Part of a small language model's weights.
Size: 16 layers, width 256, vocabulary 1011, 13M parameters.
Architecture: LayerNorm before each block, learned positions.
Training: a variant of SOAP for these matrices, 232M tokens, 3539 steps.
Each number is 128 + 24 x the weight over its row's rms, rounded and kept within 0 to 255. Layers, rows and columns count from 0. The size above them is the row's rms in percent of the matrix's.

# layer 13 MLP up, 1024x256, rms 0.0901, rows 846-945, columns 224-255
size [ 93  96 113 101  96 104 104  99 104 104 105 101  97 104 108  94  98  97  95  96  94 100  92  98 101  98 111  93 106  99 102 100 101 103  91 104  98  98 113  96  99 105  90  95 105  97  97 102  94 104  97  87  94  96 117 107  91 106  98 100  96 105  98 101  99 102 102  94  97  97 107 104 103  98 107 102  96 100  94  97 100  95  99  98 101  96  99 106 109  99 103 104  92 100  98 107  93 103  98 104]
[[112 143 113 182 131  91 137 149 116 100 122 169 108 151 134 111 158 128 125 111 157 153 107 143 107 113 130 143 149 173 108 120]
 [140 133 132 123 120 123  90 113 111 104 115 172 136 108 152 115  85 101 173 149 142 158  79 115 104  79 139 111 130 104  99 118]
 [141 150 138 143  97 144 114 118 135 153 136 163 152  99 107 121 121 150 108 162 110 167 105 158 124 150  89 146 111 155  76  97]
 [ 98 147 131 119 129 114 105 114 108 181 106 169 166 104 126  81  92 169 141 122 121 154 123 147 142 125 101  87 103 107 127 149]
 [121 113 149 117  77 123 131 132 108 150 159 147 123 155 141 152 127 112 114 133 158 111 153 125 157 123 101 102 113 112 164  66]
 [126 168 152 127  96 150 111 139 111 143 110 122 133  94 121 144 121 111  93 121 135 108 170 148 104 158  89 139 145 139 102 135]
 [119 137 129 161 146 139 128 117 131 138 163 128 138 144 148 160 139 114 127 105 126 132 139 148 128 110 138 120 140 108 181 141]
 [128 114 104 117 106 152 136 117 125 144 140  94 174 134 102 136  91 125 110 158 168 133 158 151 111 134 150 101 109 117 134 174]
 [110 113 110 135  98 125 149 112 108 123 162 146 105 149  69  96 127 185 121 158 142 106 109 129 155  96 114 150 195 141  77 114]
 [ 91 145 112  93 122 109 119 133 168 164 137 119 145 135 104 128 148  88 124 164 153 110 100 152 121 125 117 163 112 127 174 126]
 [149 110  72 161  94 159  96 104 113 139  44 121 119 173  96 110 176  94 105 118  80 132 121 153 144 123 119  88 117 106 134 100]
 [131 164 105 102 150 166 109 112 136 134  91 122 119 123 111 111 127  68 136 104 112 132 141 224  84 135 135 165 159 131 118 135]
 [134 161 152 110 107  97 118 145  74 179  82 107 138 136 120 102 112 146 109 144 115 137 123 147 173  88 122 111 166 117 122  94]
 [128 175  76  77 171 154 122 128 125 117 123 168 114 137 100 150  74 117 133 194 117  82 121 109 141 120 122 120 134 118 109 112]
 [135 103 151 122  99 102 116  96 133 115 172 112 125 144  97 120 133 127 154 123 119 105 146 161  84  54 107 130 117  90 144 149]
 [134  96 137 167 113 114 169 109 182  92 144 128 170 100 151 110  90 141 152  92  96 101 124 125 141 127 125 133 148 195  88  96]
 [116 112 112 109 148 129  78 127 133 174 112 121 156 169 169 117  81 119 139 130 107 176 111 124 126 151 114 124 136 101 132 127]
 [134 124  97 107 107 101 136 163  78 126 123 155 109 113 123 156 132 116 141 117 122 145 113 120 157 150 121 125 155 141 149 109]
 [ 84 142  85 129 111 148 115  95  84 122 149 155 137 144 135 125 139 119 140 147 144 114 135 130 141 145 121 145 114 118 125 166]
 [128  90 126 149 133 139 129 118 132 147 145 152 135 162  95 144 152  82 106 128 203 146 140 146 156 123  87 146 133 149 131 167]
 [ 99 151 100 110 178 121 111 146 157 156 101 148 114  86 127 145 139 116 133 143 121 117 124 129 140  94 114 181 114  91  95 127]
 [141 137 143 101 115 130 109 106 118 129 137 170 122 108  87 176 148 115 119 109 128 127  84 119 115 124 133 117 140 117  83 117]
 [142 107 136 105 119 121 101 161 111 109 107 134 165 147  74  90 133 110 103 113 109 112 121 130 133 117 108 130 136 131 130 102]
 [120 117 136 133 165 143 142 127  97 151 160 160 103 124 114 128 157 132 154 147 190 102 116 146 138 175 114 163 139 139 127 130]
 [142 106 143  88 119 173 108 136 113 121 106 137 156 120 118 151 123 175 119 132 143 126  98 160  89  75 144 140 151 112 145 126]
 [115 146 108 130 124 173 115 158 112 122 108 130  74 110 129 106 120 186 156 149 137 111 145 132 116 113 150  90  86 118 122 153]
 [149 127 103 121 108 162 154 125 117 141 102 134 109 105 100 138 120 114 126  97 114 118 153 144 148 165 191 131  86 120 123 103]
 [120 147 138 144 114 106 143  76  97 116 128  99 158 161  88 133  83 119 174 142 158 109 124 114  76 141 135 162 137 116 120 142]
 [115 171 147 101 150  78 101 136  86 128 156 109 122 118 165 150 148 111 120 114 166 138 169 150 109 104 121 137 125 125 173 135]
 [131  82 121 131  70 171  84 106 119 115 143 141  86 163 169 124 118 163 137 145 118 109 114 139 150  70 150 157 141 111 147 160]
 [ 79 125 120  69 159 143 142 149 118 145 139 130 128 140 171 116 121 158 125 143 130  93 125 155 158 149 119 134 155 132 156 161]
 [ 89 176 108  95 133 141 125 164  81  88 111 129 111  95 140  88 140 126 128 108 145 125 129 116 117  93 153 110 113 161 108 114]
 [ 98  96 110 129  98 119 143 140 136 149 123 137 155 105 121  98 143 147 120 115  90 143 111 134 100 125 112 122 127 136 111 109]
 [124 144 131 141 112 138 138 147 138  75  66 172 157 123 128 132 162 147  91 141  89  99 146 129 132 140 183 128 134 110 112 148]
 [126 112  64  89 135 148 155 105 160 117 158 135  77 132 154 157 131  93 123 173 153 102 149 160  98 124 144 107 102 156 151  83]
 [169 154 152 145 162 138 115 110  78 143 126 153 119 126 162 123 140 139 158 153  87 172  97 125 148 161 112 144  79  82 120 116]
 [134 123 151 154 142 136 132  91  99 106 114 113 118 137 115 142 126  80 134 106 126 128 119 158 104 129  96 110 118 107 158  84]
 [158 147  85 144 121 165 147 163 168 155 116 151 163 118  79 126 111 192 111 154  81 100 168  95 101 166 138  69 136 110  96 165]
 [134 140 177 139 141  98 121 107 107 181 160 140 160 107 128 123 136 125 119 128 112 127 150 107 105 138  94 160 138 136 110 119]
 [119 144 129  88 118 162 141 131 154 127 131 130 115  91 125 114  94 142 179 160 125  99 163 123 119 118 131 135 132 117 114 115]
 [ 93 108 131  94  96 150 114 133 123 147 146 118 112 126 158 132 149 107 121 112 103 121 122 147 116 140 135 168 101 142 150 167]
 [124 150  75 111 126  89 121  89 136 125 115 184 150 137 142 116  83 170  94 152 104 121 161 127 124 112 138 123 146 161  88 119]
 [136 122 103 121 102 133  93 114 159  53  98 149 112 113 146 102 119 107 121 109  94  79 123  91 105 171 110 123  77 146 147  89]
 [ 96 138 114 155 125 115 137 122 117 140 145 137 107 128 109 119 170 100 124 143 130 108 124 139 123  91 112 131 157 176  96 124]
 [142 137 114 136  82 152 157 139  93 129 166 126 151 100 108 115 118  81 110 131 114  98 152 136  81 163 114 152 131 122 158 126]
 [119 154 130 131 145 109 129 129 150 103 137 135 116 132  92 131 123 116 145  80 138 101 158 145 122 110 106 142 153  83 136  91]
 [159 120 111 121  97 135 133 112 127  62 170 134 122 116 136 138 128 104 137 111 180 142  69 137 105 119  80 141 130 129 134 112]
 [121 152 147 166 171 117 129 107 122 139 131 160 139 142 120 147  80 144 137 122 110 128 137 124 156 172 118 140 140 135 129 110]
 [151 130 118 128 141  96 148  88 123 136 110 160 132 100 115 110 122 143 140 149 105 118 149 119 146 146 160 155 138 110 131 104]
 [128 156 144 133 116 115 141 147 129 142 151 136 149 103  84 120 115 160  85 145 167 139 129 117 127 111 105 120 143  82 139 140]
 [137 152 119 133 110 140 132 168 136 142 140 134 140 122 171 141 149 123  89 126  76 138 131 141 154 126 115 149 126 138  82 120]
 [100 129 145 110 148 112 126  76 109 168 138 153 133 173 128  98 174 125 159  97 144 135 143 106 127 134 135 176 140 146 116 156]
 [117 101 127 161 147 121 109  92 122 181 140 169 141  99 102 127 129 118 168 141 148 109 115 108 152 132 124 122 100 113 128 114]
 [ 89 146  62 103 100 163  65 143 115 123  92 132 137 149 150 146 130 153 117 122 111 118 154  89 139 126 155 168 124 122 126  84]
 [111 125 134 110 181 129 149 130 153 152 119  95 133 154 120 117 100 152 129 147 116 160 106 201 139 115 115 141 125 106 119 115]
 [119  97 174  76 138 157 107 121 157 112  97 126  91 157 159 118  98 156 156 145 134 101 140 156 166  99 106 128 111 114 118  98]
 [125 108 135 133 104 148 157 176 128 155 114 217 129 119 109 117 110 150 152 133 125 107 138 136 149 124 110 110 149 177 134 136]
 [127 130 105 114  92 153  98 127 133 149 149 197 101 115  96 113 123 159  98 153 130 149 114 112 129  96 137 171  97 138 111 144]
 [120 131 116 156 168  88 159 174 130 135  95 158  96 135 111 137 114 192 130 109 111 130  86 137 113 120 111  89 144 126 122 124]
 [116 108 144 157 171 119 132 167 106 114 118 108 153 167 138 152 138 137 112 129 141 139 173 144 146 120 152 145 118 119 166 110]
 [152 126 127 142 113 131 134 105 102 157 124 152 120 170 118 164 106 122 139 135 168  93 117 136 129 115 137 189 128  93 105 159]
 [159 119 145 110 130 128 141 122 102 134 152 161 122 173 121 122 108 114 153 131 116 152 117 138 135 104  95 101 136 148 163 141]
 [163 142 125  95 142 108 103 157 115 110  88 126 126 107  99 136 144 131 142 168 133 177 141 141 135 149 129 142  90 105 159 168]
 [140 159 135 149 125 134 144 172 109 131 122 142  89 170 101 131 112  96 118 157 140 146 120 151 131 138 133 167 132 107 131 113]
 [110 114 101 145  96 123 104 158 135 142 121 135 124  98 114 117  68 158 169 125  96 151 114 131 135  79 144 193  76 143  86 188]
 [113  92 128 149 181  72 191 156 120 126 153 148 155 163 130 157  79 108 143 109 136 168 154 120 120 150 144 136 105 146 144 122]
 [137 105 126 123 112 120 163 139  71 128 109 122 156 139 195 135 122 142 128  85  93 140 135 165 149 119 163 117 140 101 126 162]
 [114 151 155 109 148 105 141 130 165 100 143 101 100 104 135 167 128 127 118 124 133 140 136 129 148 152  96 141  80 157 111 143]
 [105 102 156 118 150  90 115 117 153 132 145 135 124 192  91  90  83 173  76 158 108 132 128 138 106 136 129 154 127  94 126 124]
 [155 112 122 157 109 111 153 171 143 127 113 174 128 136 136 150  98 151 106 135 100 134 135 146 115 112  86 136 131 100 129 168]
 [155 116 124 106 135 138 119 132 137 129 159 121 155 139  69 141 104 115 130 134 111 112 172 122 127 186 129 142 144 127 135 100]
 [135 112  87 171 103 127 152 136 122 146 110 115 118 140 138  91 111 113 105  97 128  96 131 133 121 119 118 122 155 108 145  91]
 [155 105 147 125 130  88 101 137  75 105 149 155 108 131 117  87 107 132 143 117  83 167 128 116 172 150 140 155 101 113 141  89]
 [125 134 171 119 146 162 128 146 119 134 150 125 128 101 163 123  97 121 132 119 128 169  77 130 133 170 122 161 133  86 136 134]
 [ 96 126 106 114 198 144  89 106 150 117 125 123 112 136 137 119 109  98  74 144 114 156 118 148 132  88 144 145  94 138 140 179]
 [120 137 150 123 135 118 106 160 113 144 124 152 164 105 106 137 109 113 124 127 147 143 123  90 159 123 131 154 163 138 132 113]
 [149 114 117 137 105 126 117 124 132 135  88 108 131 172  99 110 160 115 101 145 123 150 126 188 154 121 110 119  94 109 100 137]
 [127 126 142 119 118 175 125 136 133  97  88 121 104 105 103 112 167 111  95 135 156 120 149 127 104 145 111 117 130 173 187 128]
 [148 118 159 144 139 141 140 138 148  93  77 176 164 143 131 114 139 122 181 153 137 101 117 162 155 148 115 172 117 124 127  84]
 [ 94 114 161 111 196 142 100 129  98 137  90 109 158  87 119 103 174 147 116 144  90 114 145 139 137 124 130 102 116 150 102 144]
 [141 152 102 121  94 127 145 116 157 124 123 122 151 103 142 112 157 136 112 138 119 178 124 116 155 121 126  78 177 140 122  99]
 [115 114 147 117 101 144 129 120 123 139  93 109 123 159 133 144 129 173  86 140 134  91  91 118 118 112  86 139 131 104 158 122]
 [155  94 146 148 139  66 136 139  96 122 137 102 135 145 154 146  79 110 135 141 148 151 138 161 144 104 129 128 104 172 163 151]
 [131 158  98 145 103 167  86  97 101 122 111 122 121 140 167 158 141 128 145 105 147 113 132 108 134 117 120 173 124 135 153  97]
 [133 120 122 146 133 141 124 162 139  89 124 135 149 180 140 141 152 101 134 124 142 112  99 121 100 118  98 159 127 162 113 105]
 [158 144 148 128 154 156 111 128 150 143 161 119 126 119 124 124 141 153 161 142 104 120 133 163 133 136  74 103  93 153 117 126]
 [123 121  98 137  95 125 148 138 109 113 115 157 127 126 164 172 145 127 134 153 153  78 134 110  91 139 107 107 106 152 139 132]
 [133 133 120 183 200 108 133 133 109 184  96 121 111 117 130 104 111 162 105 142  81 107 154 142 152  95 118 110 145 116 134 123]
 [119  92 154 133 115 154 122 159 139 161 158 135 132 151  78 122  67 113  82 131 102 134  76 106 136 141 154 101 158 135 119  83]
 [102 144 145 150 163 136 159 104 131 102 140 152 131 129 121 134 149 110  62 117 115 138 120 126 179  85 143 179 104 128 127 109]
 [107 153 119 162  81 111 130 166 130 123  99 154 105 119 150 134 121 121 144 168 128 101 107 149  86 100 136 123 101  65 131 109]
 [133 135  95 143 115 126 150 162  81 107 115 113 139 140 168 119 108 116 123 163 125 117 114 130 131 121 105  94 165 129 151 140]
 [ 93 123 123 153 138 127 119 170 138 145 102 131  78 133 172 150  91 124  81 109 144 119 142 186 119 145 138 108  85 158 144 117]
 [116 124 158 129 143 101 141 141 143 137 179  60 136 124  91 148 123 145 141 166 117 152  79 106 137 135 114 126  61 128 144 110]
 [159 128 118 189 119 118 128  93 130 122 114 142 127 135 111 109 154 136 142  98 141 132 167 134  98 113 102 172  94 130 137  98]
 [118  92 164 124 157 130 178 106 133 139 106 123 171 124 145  94 107 120 156 127 122 148 116 109 111 124  72 132  76 111 121 134]
 [113 162 113  82 107  87 129 149 170 135 126 161 135  94 102 128 161 143 147  89 127 136 120  75 131 121  85 120 169 107 121 104]
 [ 90  90 141 128 169 113 117 114 108 163 152 113 127 124 145 113 138 129 104 127 147 141 141 123 113 129 151 139 143  80 108 106]
 [ 97 141 140 171 143 128 167 110 134 153 127 121 129 128 155 133 143 134 111 116 141  82 123 133 126 125 103 122 149 130 127 115]
 [ 88 142 105 165 148 110 132  86 137  92 145 140 133 124 131 145 167  97 140 117 132 104 111 155 121  92 142 123 163  75 153 111]]
# layer 13 MLP down (transposed), 1024x256, rms 0.0916, rows 846-945, columns 224-255
size [ 95  99 109 104 102  86 101  94 105  99  97 104  97 104 112  90 104 100  96  93  97 107  96 103 100 100 110 100 100  91  95  95  99 104  94 103 105  93 107 100 102 102  99  98 109  95 102  98  96 105  98  88  94  94 112 105  91 103  87  95  98 106 100 100 101 104 100  99 101  98  97  99 110 109  87  97 108  96  99 102 100  98  98  96 103 101  94  84 110  94 105 101  89 101  90 124  95  98  86 106]
[[122  80 125 179 159 159 130 129 165 151 163  94 134 136 127 105  83 145 113 182 121 119 152  97 132  81 128 119 108 148 164 147]
 [117 139 130 158 103 115 134  88 100 163 111 120 102 144 156 155  95 185 180 135 119  98 118 132 103 160 122 113 133  92 135 131]
 [144 118 116 138 131 115 117 124 169 103 138 122 150  94  92 148 119 168 111 144 135 139 111 123 102 107 123 154 167 139 118 141]
 [130 101  99 112 135 116  86 132 169 118 120 114 100 157 122 138 158 129 144 113 130 151 136  57 126 114  84 111  98 126 116  88]
 [149 141  91 122 120 148 132 134 142 134  97 129 173 121 135 130 125 155 112 149  92 106 138 123 134 129 162 175 154 141 114  85]
 [ 87 132 138 107 164 141 109 103  86 121 174 136 147 115 136 135  98 161 139 139 152 128 132 154 141 137 140 131 118 141 133 117]
 [138 141 156 156 130 106 114 104 150 148 148  70 152 133  93  85 173 104 132  99 155 131 134  97 140 149 160 106 133 109 146  89]
 [171  65 116  97 117 110 102 155 144 152 122 156 100 136 161  79  99 104 142 138  91 153 123 111  78 143 140 124 157 119 140 128]
 [111 101 132  92 141  93 149 153 146  90 152  99 133 126  94 115 164 104 135 152 136 104 119  86 136 111 130 120 165  88 116 115]
 [119 139 121 107 134 132 113 119  88 174 117 115 161 143 111 123 153 144 113 133 113 135  89 119 144 107  94  81  96 126 130 145]
 [120 170  66 120  93 122 114 117 114 180 133 127 110 126 107 144  72 119 126  95 117 131 136 157 129 110 107 142 130 135 153 124]
 [139  83 134 168 136 150 167 144 163 159  95 129 149  90 148  85 133 169 121 163 118 142 122  98 155 138 112 162 128  93 174 123]
 [121 149  81 129 110 136 108 102 103 135 164 156 138 121 113 110 176 102  96 130 131 111 189 145 110 168 148 178 122 128 167 152]
 [130 145 132  99  77 121  81 125 138 130 142 109  90 107 167 108 136 142 107  99 141  88 111 161 121 143 157 118 143  87  99 132]
 [153 161 207 141 121 115 132 136 134 105 153  83 100  84 129 169 134  98 144 131 120 104 159 137 136 118 131 109 117 138 166 108]
 [ 97 117 142 152  92 148 162 146  98 100 157 166 114 129 117 162 130 151 106 110 109 134 119  96 101 132 152 124 147 190  82 127]
 [143 117 114  97  90 150 146 142 162 148 126 154 113 115 135  93 124  83 147 132 176 132  95 124 125  97 130 163 122 180 133 149]
 [101  81 131 131 127 153 169 150 124 114 125 132 161  87 124 136  57 108 176 130 144 130 126 116 123  90 117 157 151 120 128 126]
 [104 142 118 126 129 131 151 141 162 142 105 126 130 151 114 133 132 155 128 122 120 138 153 150 137  98 135  94 122 142 127 134]
 [108 131 127 144  92 137 121 125 171 136 109 169 130 103 130 110 151 152 100 102 145 115 134 137 111 106 158 117 165 139 127 150]
 [131 127  86 141  94  86 130 100 128 100 173 167 159 160 138 117 142 163 134 145 166 122 129 128 146 145  98 129 112 122  79 164]
 [140 142 123 157 153 135 161 144 112  93 114 139 166 119 116 139 137  92 158 136  95 138 109 176 140 140 110  87 146 140  94 145]
 [133 130 121 132 144 123 156 133 131 200 164 108 150  71 114 135  97 103  98 136  75 164 107 183 108 138 135 137 128 126 111 141]
 [156 134  97 157 123 127 124  96 166 109 107 142 142 136 110 120 124  99 101 138 141 124 135 129 181 105 110 130 116  72 114 107]
 [ 99 178 100 131 128  83 167 115 160 149 155 169 116 111 144 131 109 101 136 171 162 118 124 127 110  81 158 125 120 142 110 132]
 [107 108 146 112 133 125 145 146 121 136  99 125 173 188 123 105 122 137 171 134 141 118  89 108  96 106 111  84 134 134 125 131]
 [141 169  90 130 122 149 139 120 115 137 119 143 110 116 139 138 127 145 148 122 106 143 115 104 175 136 144 118 119 137 149 124]
 [168 149 141 132 119 103 125 119 130  97  89  83 107 161 129 173 125 114 117 107 131 145 119 163 126 121  94  98 127 143 122 102]
 [132 149  91  97  92 156 134 149 162 145 156 147 117 148 135 122 142 140 131 152 137 165 110 121  99 151 141 201  96 111 132 165]
 [141 143 138 115 176  94 142 149 176 118 179  75 176 149 106 139 128 121 104 125 134 142 131 119  94 154 127  83 148 146 111 108]
 [ 73 143 146 114 120 122 141 143 135 120 108 165 117 146 100 154 131 141 118 112 110 136  86 119 133 118  73 103 174 150 161 154]
 [ 87 113 160 158 112  82  84 137 141 104 145 149 132 101 157 114 120 122 166 181 118 125 136  88 132 147 116 140 140 123 116 121]
 [125 133 139 123 126 144 143 121 111  98 117 117  94 149 144  87 108 142 145 153 151 159 140 105 163 139 119 169 106 140 180 102]
 [138  83 114 154 132 190  78 140 159 150 142 149 118 127 129 116 106  84 177 137 132 124 103  95 132 136 118 130 107 135 111  71]
 [146 143 110 139 130 111 153 165 100 119 123 130 102 106 167 112 148 178 128  94  88 158 123 157 106 160 137 100 119 125 152  92]
 [144 130  92 147 130 101 152 133 151 114 118 144 158 104 152 127  53 111  80 132 147 114 201 112 115  70 125 132 125  95 156 145]
 [ 82 117 134 156 108 108 102 109 127 123 181 116 107 178 114 125 139 153 137 169 125 129 135 180 144 114 108 135 118 141 131 115]
 [ 99 119 154 132 134 139 142 123 111 154 147 149 106 115 133 114 111 128 157 129 145 142 104 140 109 139 110 145 122  84 132 121]
 [119 145 140 151 111 119 132 109 150 137 123 137 108 120 108 101 133  80  86 107 128 122 174 106  83 113 155  79 133 153 143 158]
 [127 152 113 118 158 111 124 135 121 121 186 142 175 119 105 146  92 146 134 158 129 125 130 134 148 132 155 144 142 113 125 105]
 [107 145 196 148 176 138 161 110 146  62 134 108 126 112 130 122 119 184 117 131 123  99 130 123 124 115 159 120 116 108 117  94]
 [ 86 179 121 104 182 129 130  96 123 123 152 108 170  93 150 101 141 124 164 109 151 125 112 140  99  90 161 152 126 135 120 145]
 [125 132 158 124 128 102 153 149  96 118 156  78 135 131  90 143 115 107  95 150 124 129 119 119 129 130 133 148 149 187 124 110]
 [143 151 165 111 105 124 143 168 124 122 115  96 122 109 104 162  86 141 131 143 127 120 103 123 125  89 103 158 124 121 108 158]
 [116 104 179 131  69 119 147 139 112 150 158 109 149 108  95 146 131 105 131  83 125 128 120 141 119  94 134 131 127 135 179 141]
 [126 137 103 149 124 100 147 126 143 106 133 116 158 150  92 121 128 110  93 117 144 128 136 113 153 104 123 110 145 129 131 141]
 [143 120  86 139 124 117 151 153 123 186 140 138  84 128 143  86 155 116 107 135 114 101 136 130 118 138 162 158 168 157 125 135]
 [123 117 104  99  56 134 141 118 105 136  98 122 135 117 152 100 146  85 155 125 157 129 153 146 112 107 133 106 210 157 108 117]
 [129 123 118 120 165 159 102 105 132 135 164 145 127 115 143 142 164 131 104  96  91 156 116  95 115 149 136 105 134 140  83 133]
 [114 142 157 136 164 121 124 128 142 121 142 112 172 123 168 107 142 117 144  82 126 121 160 129 153 162 119 140 142 129 128 130]
 [158 107 128 135 136 148 141 154 107 142 136  89 149 110 102 157 128 120 127 118 137  90 117 132 100 144 154  99  98  83 147 153]
 [138 119  93 126 127 130 122 129 124 123 136 109  98 115 149 143  93 144 108 153 131 118 136 117 146 101 129 124 127 119 123  97]
 [129 147 101 117 132 120 103 166 159 125 109  71 105 122 172 131 134 129 111 138 112 102 112 145 130 146 168 100 117 157  93 166]
 [101 118  84 130 137 141 171 151  84 151 127 152 130 124 135 123 139 128  95 100 129 129 175 162 112 131 117  83 113 112 111 152]
 [176 109 159 178 129 119 123 163 153 114  93  82 129 111 133 143 145 139 122 133 122 117 126 123 135 134 111 153 123 159 145 106]
 [105  92 113 119 119 143 124 133 118 146 157 138 141 125  76 170 128 108 149 134 113 130 153 151 114 152 139 150 114 106 149 119]
 [137 166 116 122 134 152 127 116 137 127 158  84 118 101 124 145 136 166  88 143 126 127 116 122  89 147 127 140 164 153 108 126]
 [122 120 100 135 134 123 141 146 159 142 131 159 128 133 151 162 161 156  92 123 148 119 134 155 112 134 128 111 113 111 117 167]
 [118  97 125 136 146 162 130 145 143 105 138 122 100 133 107 122 132 134  75 143 112 112  94 126 162 185 143 174 131 130 129 172]
 [ 91 126 107  89 102 131 155 128 102 124 135 105 136 157 142 114 110 167 104 120 149 151 113 155 135 158 140 140 122 130  97 137]
 [127 140 139 120 135 110 142 138 149 135 145 111 132  81 126 125 101 147  97  91 142  94 100  99 108 133  89 120 125 168 118  54]
 [130 130 103 106 132 129 122 119  89 117 114 112 112 149 122 149  94 150 168 118 135 117 157 149 148 143  99 134  85 116 158 148]
 [122 146 147 102 161 144 135 104 117 123 132 116 140 145  97 118  98 141 137 119 113 131 138 113 134 124 148 158 154  67 177 156]
 [104  80 158  99 139 129 118 132 121 147 142 112 131 119 101 182 147 136 130 150 134 156 130 118 138 159 162  98  96 139 124 135]
 [160 142 143 132 128 138 144 126 148  88 101 155 144 121  98 170 117 114 127 122  89 136 140 129  94 145 120  79 139 146 113 126]
 [ 94  99 113 126  73 176  74 114 118 139 126 161 133  99 151 126 107 179 100 120 100  40 128  95  95 123 150 128 103 134  79 125]
 [127 128  98 158  73 104 105 143 140 174 140 156 102 133 124  95 114  94 127 123 129 130 130 111 158 124 162 122 146 167 112 154]
 [132 137 134 126 107 124 114 176  88 126 137 126 122 130 127 121 134 106 130 108 122 121 123 148 112 141 153 155 146 162 112  83]
 [142 116  79 129 121 158 112 144  84 131 124 127 136  89 140  96 134 126 112 136 131 144 124 161 136 162 143 135 128 149 154 172]
 [137 121 162 116  90 141 139 138  96 100 118 105 164 110 123 160 130 110 140 154 160 120 136 171 160  82 121 131  87 138 141 110]
 [140 135 140 110 149 103 144 141 151 138 116 119 155 100 103 124 123 118 177 145 132 124 126 141 118 163 183 138 143 142 174 108]
 [ 94  90  81  96 102 112 121 111 149 123 133 106 127 133  69 148 117 122 115 102 108 149 165 160 133 106 120 131 114 141 104 161]
 [121 134  94 111 118 107  81 119 145  84  99 125 141 134 171 137 139 135 186 191  84 147 149  96 122 177 100  96 149 163  62 120]
 [138 137 118 111 136 123 108 115 105  96 112 141 109  91 119 137 156 134 173 132 158 185 122 134 144 110 127 105 166 146 133 127]
 [144 113  93 142 118  90 124 133 139 113 128 177 175 165 119 117 119  88  93 162 100  85 153 125 145 113 124 159 154 104  84 145]
 [121 117 137 134 140 118 152 114 133 111 134 111 110 123 143 103  51 105 160 153 110  93 152 148 148 164 113 110 138 130 115  96]
 [148 119 116 143 113 124 112 138  81 136 123 167 118  99 163 169 128 122 192  93 147 141 127 118 127 123 153 146 173 124 128 115]
 [ 97  89 158 142 139 155 144 123 122 146  99 144  86 160  93 105 153 133 111 133 134 132 129 109  99 110 116 165  95 133 134  96]
 [127 125 178 123 152 124 114  96 137 116 111 117 129 130 126 164  89  75 130 149 147  94 129 119 122 134 119  96 105 183 151 114]
 [126 144 150 121  97 126 121 146 162 132 118 127  97 135 134 103 147 123 138 124 140 100 126  50 150  97 144 150 128  80 149  90]
 [151 121 150 117 143 104 113 125 111 127 112 106 130 165 119 117 107 129 149 108 137  86 184 166 141 161 122 157 118 188 154 178]
 [121 109 178 128 119 138 132 153 154 118 144 122 167  67 120 129 140 162 134 165 165 151 110  92 154 115 118 134 150 126 131 118]
 [130 159  84 118  94 160 141 108 136 111 135 145  99  94 111 139 151 116 172 141  98 103 147 102  93 154 122 126  91  81 113 139]
 [ 99 142 127 141 123 125 157 148 123 100 110 139 150 124 130 110 164 163 138 103 100 174  98 142  92 126 169 168 127 108 142 159]
 [126 144 150 177 140 130 124 136 145 117  97 147 119 132 180 131 139 126 128 103 147 139 112 120 154 144 158 116 107  81 155 177]
 [117 106 145  77 141 111 152 148 147 101 148  98 179 121 136 144 161 135 118  90 120 146 130 104 116 135 146 113 115 135 127  89]
 [ 84 104 137  91 147 108 132  99 119 153 169 174  86 110 123 137 120  82 136 133 133 117 150 171 130 132 166 117 107 137 147 137]
 [150 178 160 149  83 101 168 128 110 126 135 104 135 129 122 144 141 101  68 106 152  86 129  97 112 109 109  81 106 120 120 126]
 [121 117 150 110 112 161 188 120  93 156 111 126 126  85 173 124 104 141 126 120 120 101 132 106 178 148 179 158 163 135  86 136]
 [132 100 111 151 152 150 144 126 104 131 140 126 151 141 161 130 115 129  90 136 175 113 144 125 116 161 101 132 146  99 123 138]
 [119 135 144 130 169 120 106 158 108 141 135 128 136 130 137 119 117 122 125 116 147 123 137  77 152 166 121 108 101 168 113 128]
 [113 100 155 168 158 169 107 146 149  86 128 149 111  82  73 161  76 136 121 138 181 118 108 126  95 117 108 105 126 158 119 139]
 [139 149 149  71 142 164 136 150 130 127 112  99 155  86 107 141 121 148 135 133 150 128 148 169 132 126 131 151 127 160 145 106]
 [166  90 101 129 157  92 140 148 117 105  68 121  97 124 146 153 162 146 122  96 113 106 109 131 129 148  93 112 151 147  89 139]
 [131 131  84 142 137 122 138 154  96 119 118 148 124 110 109 107 101 154 103 165 115 115 128 180 161 138 125 134 127  73 120 159]
 [126 150 132 181 148 123 124 129 132 140 121 134 148  92 117 122 135 127 178 132 154 118 115 178  96 118 163 146  94 182 121 122]
 [157 156 106 101  98  90 131 164 154  99 107 134  97  85 159 112 159 117 120 107 171 144 127 134  85 114 112 103  84 152 145 143]
 [107 149 167 138 120 140 128  86 151  83 128 143 124 137 137 128 117 115  97 112 128 165 105 122 132  91 134  98 117 118 141 155]
 [108 113 124 131  91  92  87 111 122 132 108 107 130 132 112 139  73 169  93 133 176 125 113 100 173  99 175 116 109 131 107 121]
 [150 158 150  93 107 117 122 137 115 132  82  91 115 137  83 127  94 155 117 132 132  91 145 153 134 134 119 141 118 117 118 117]]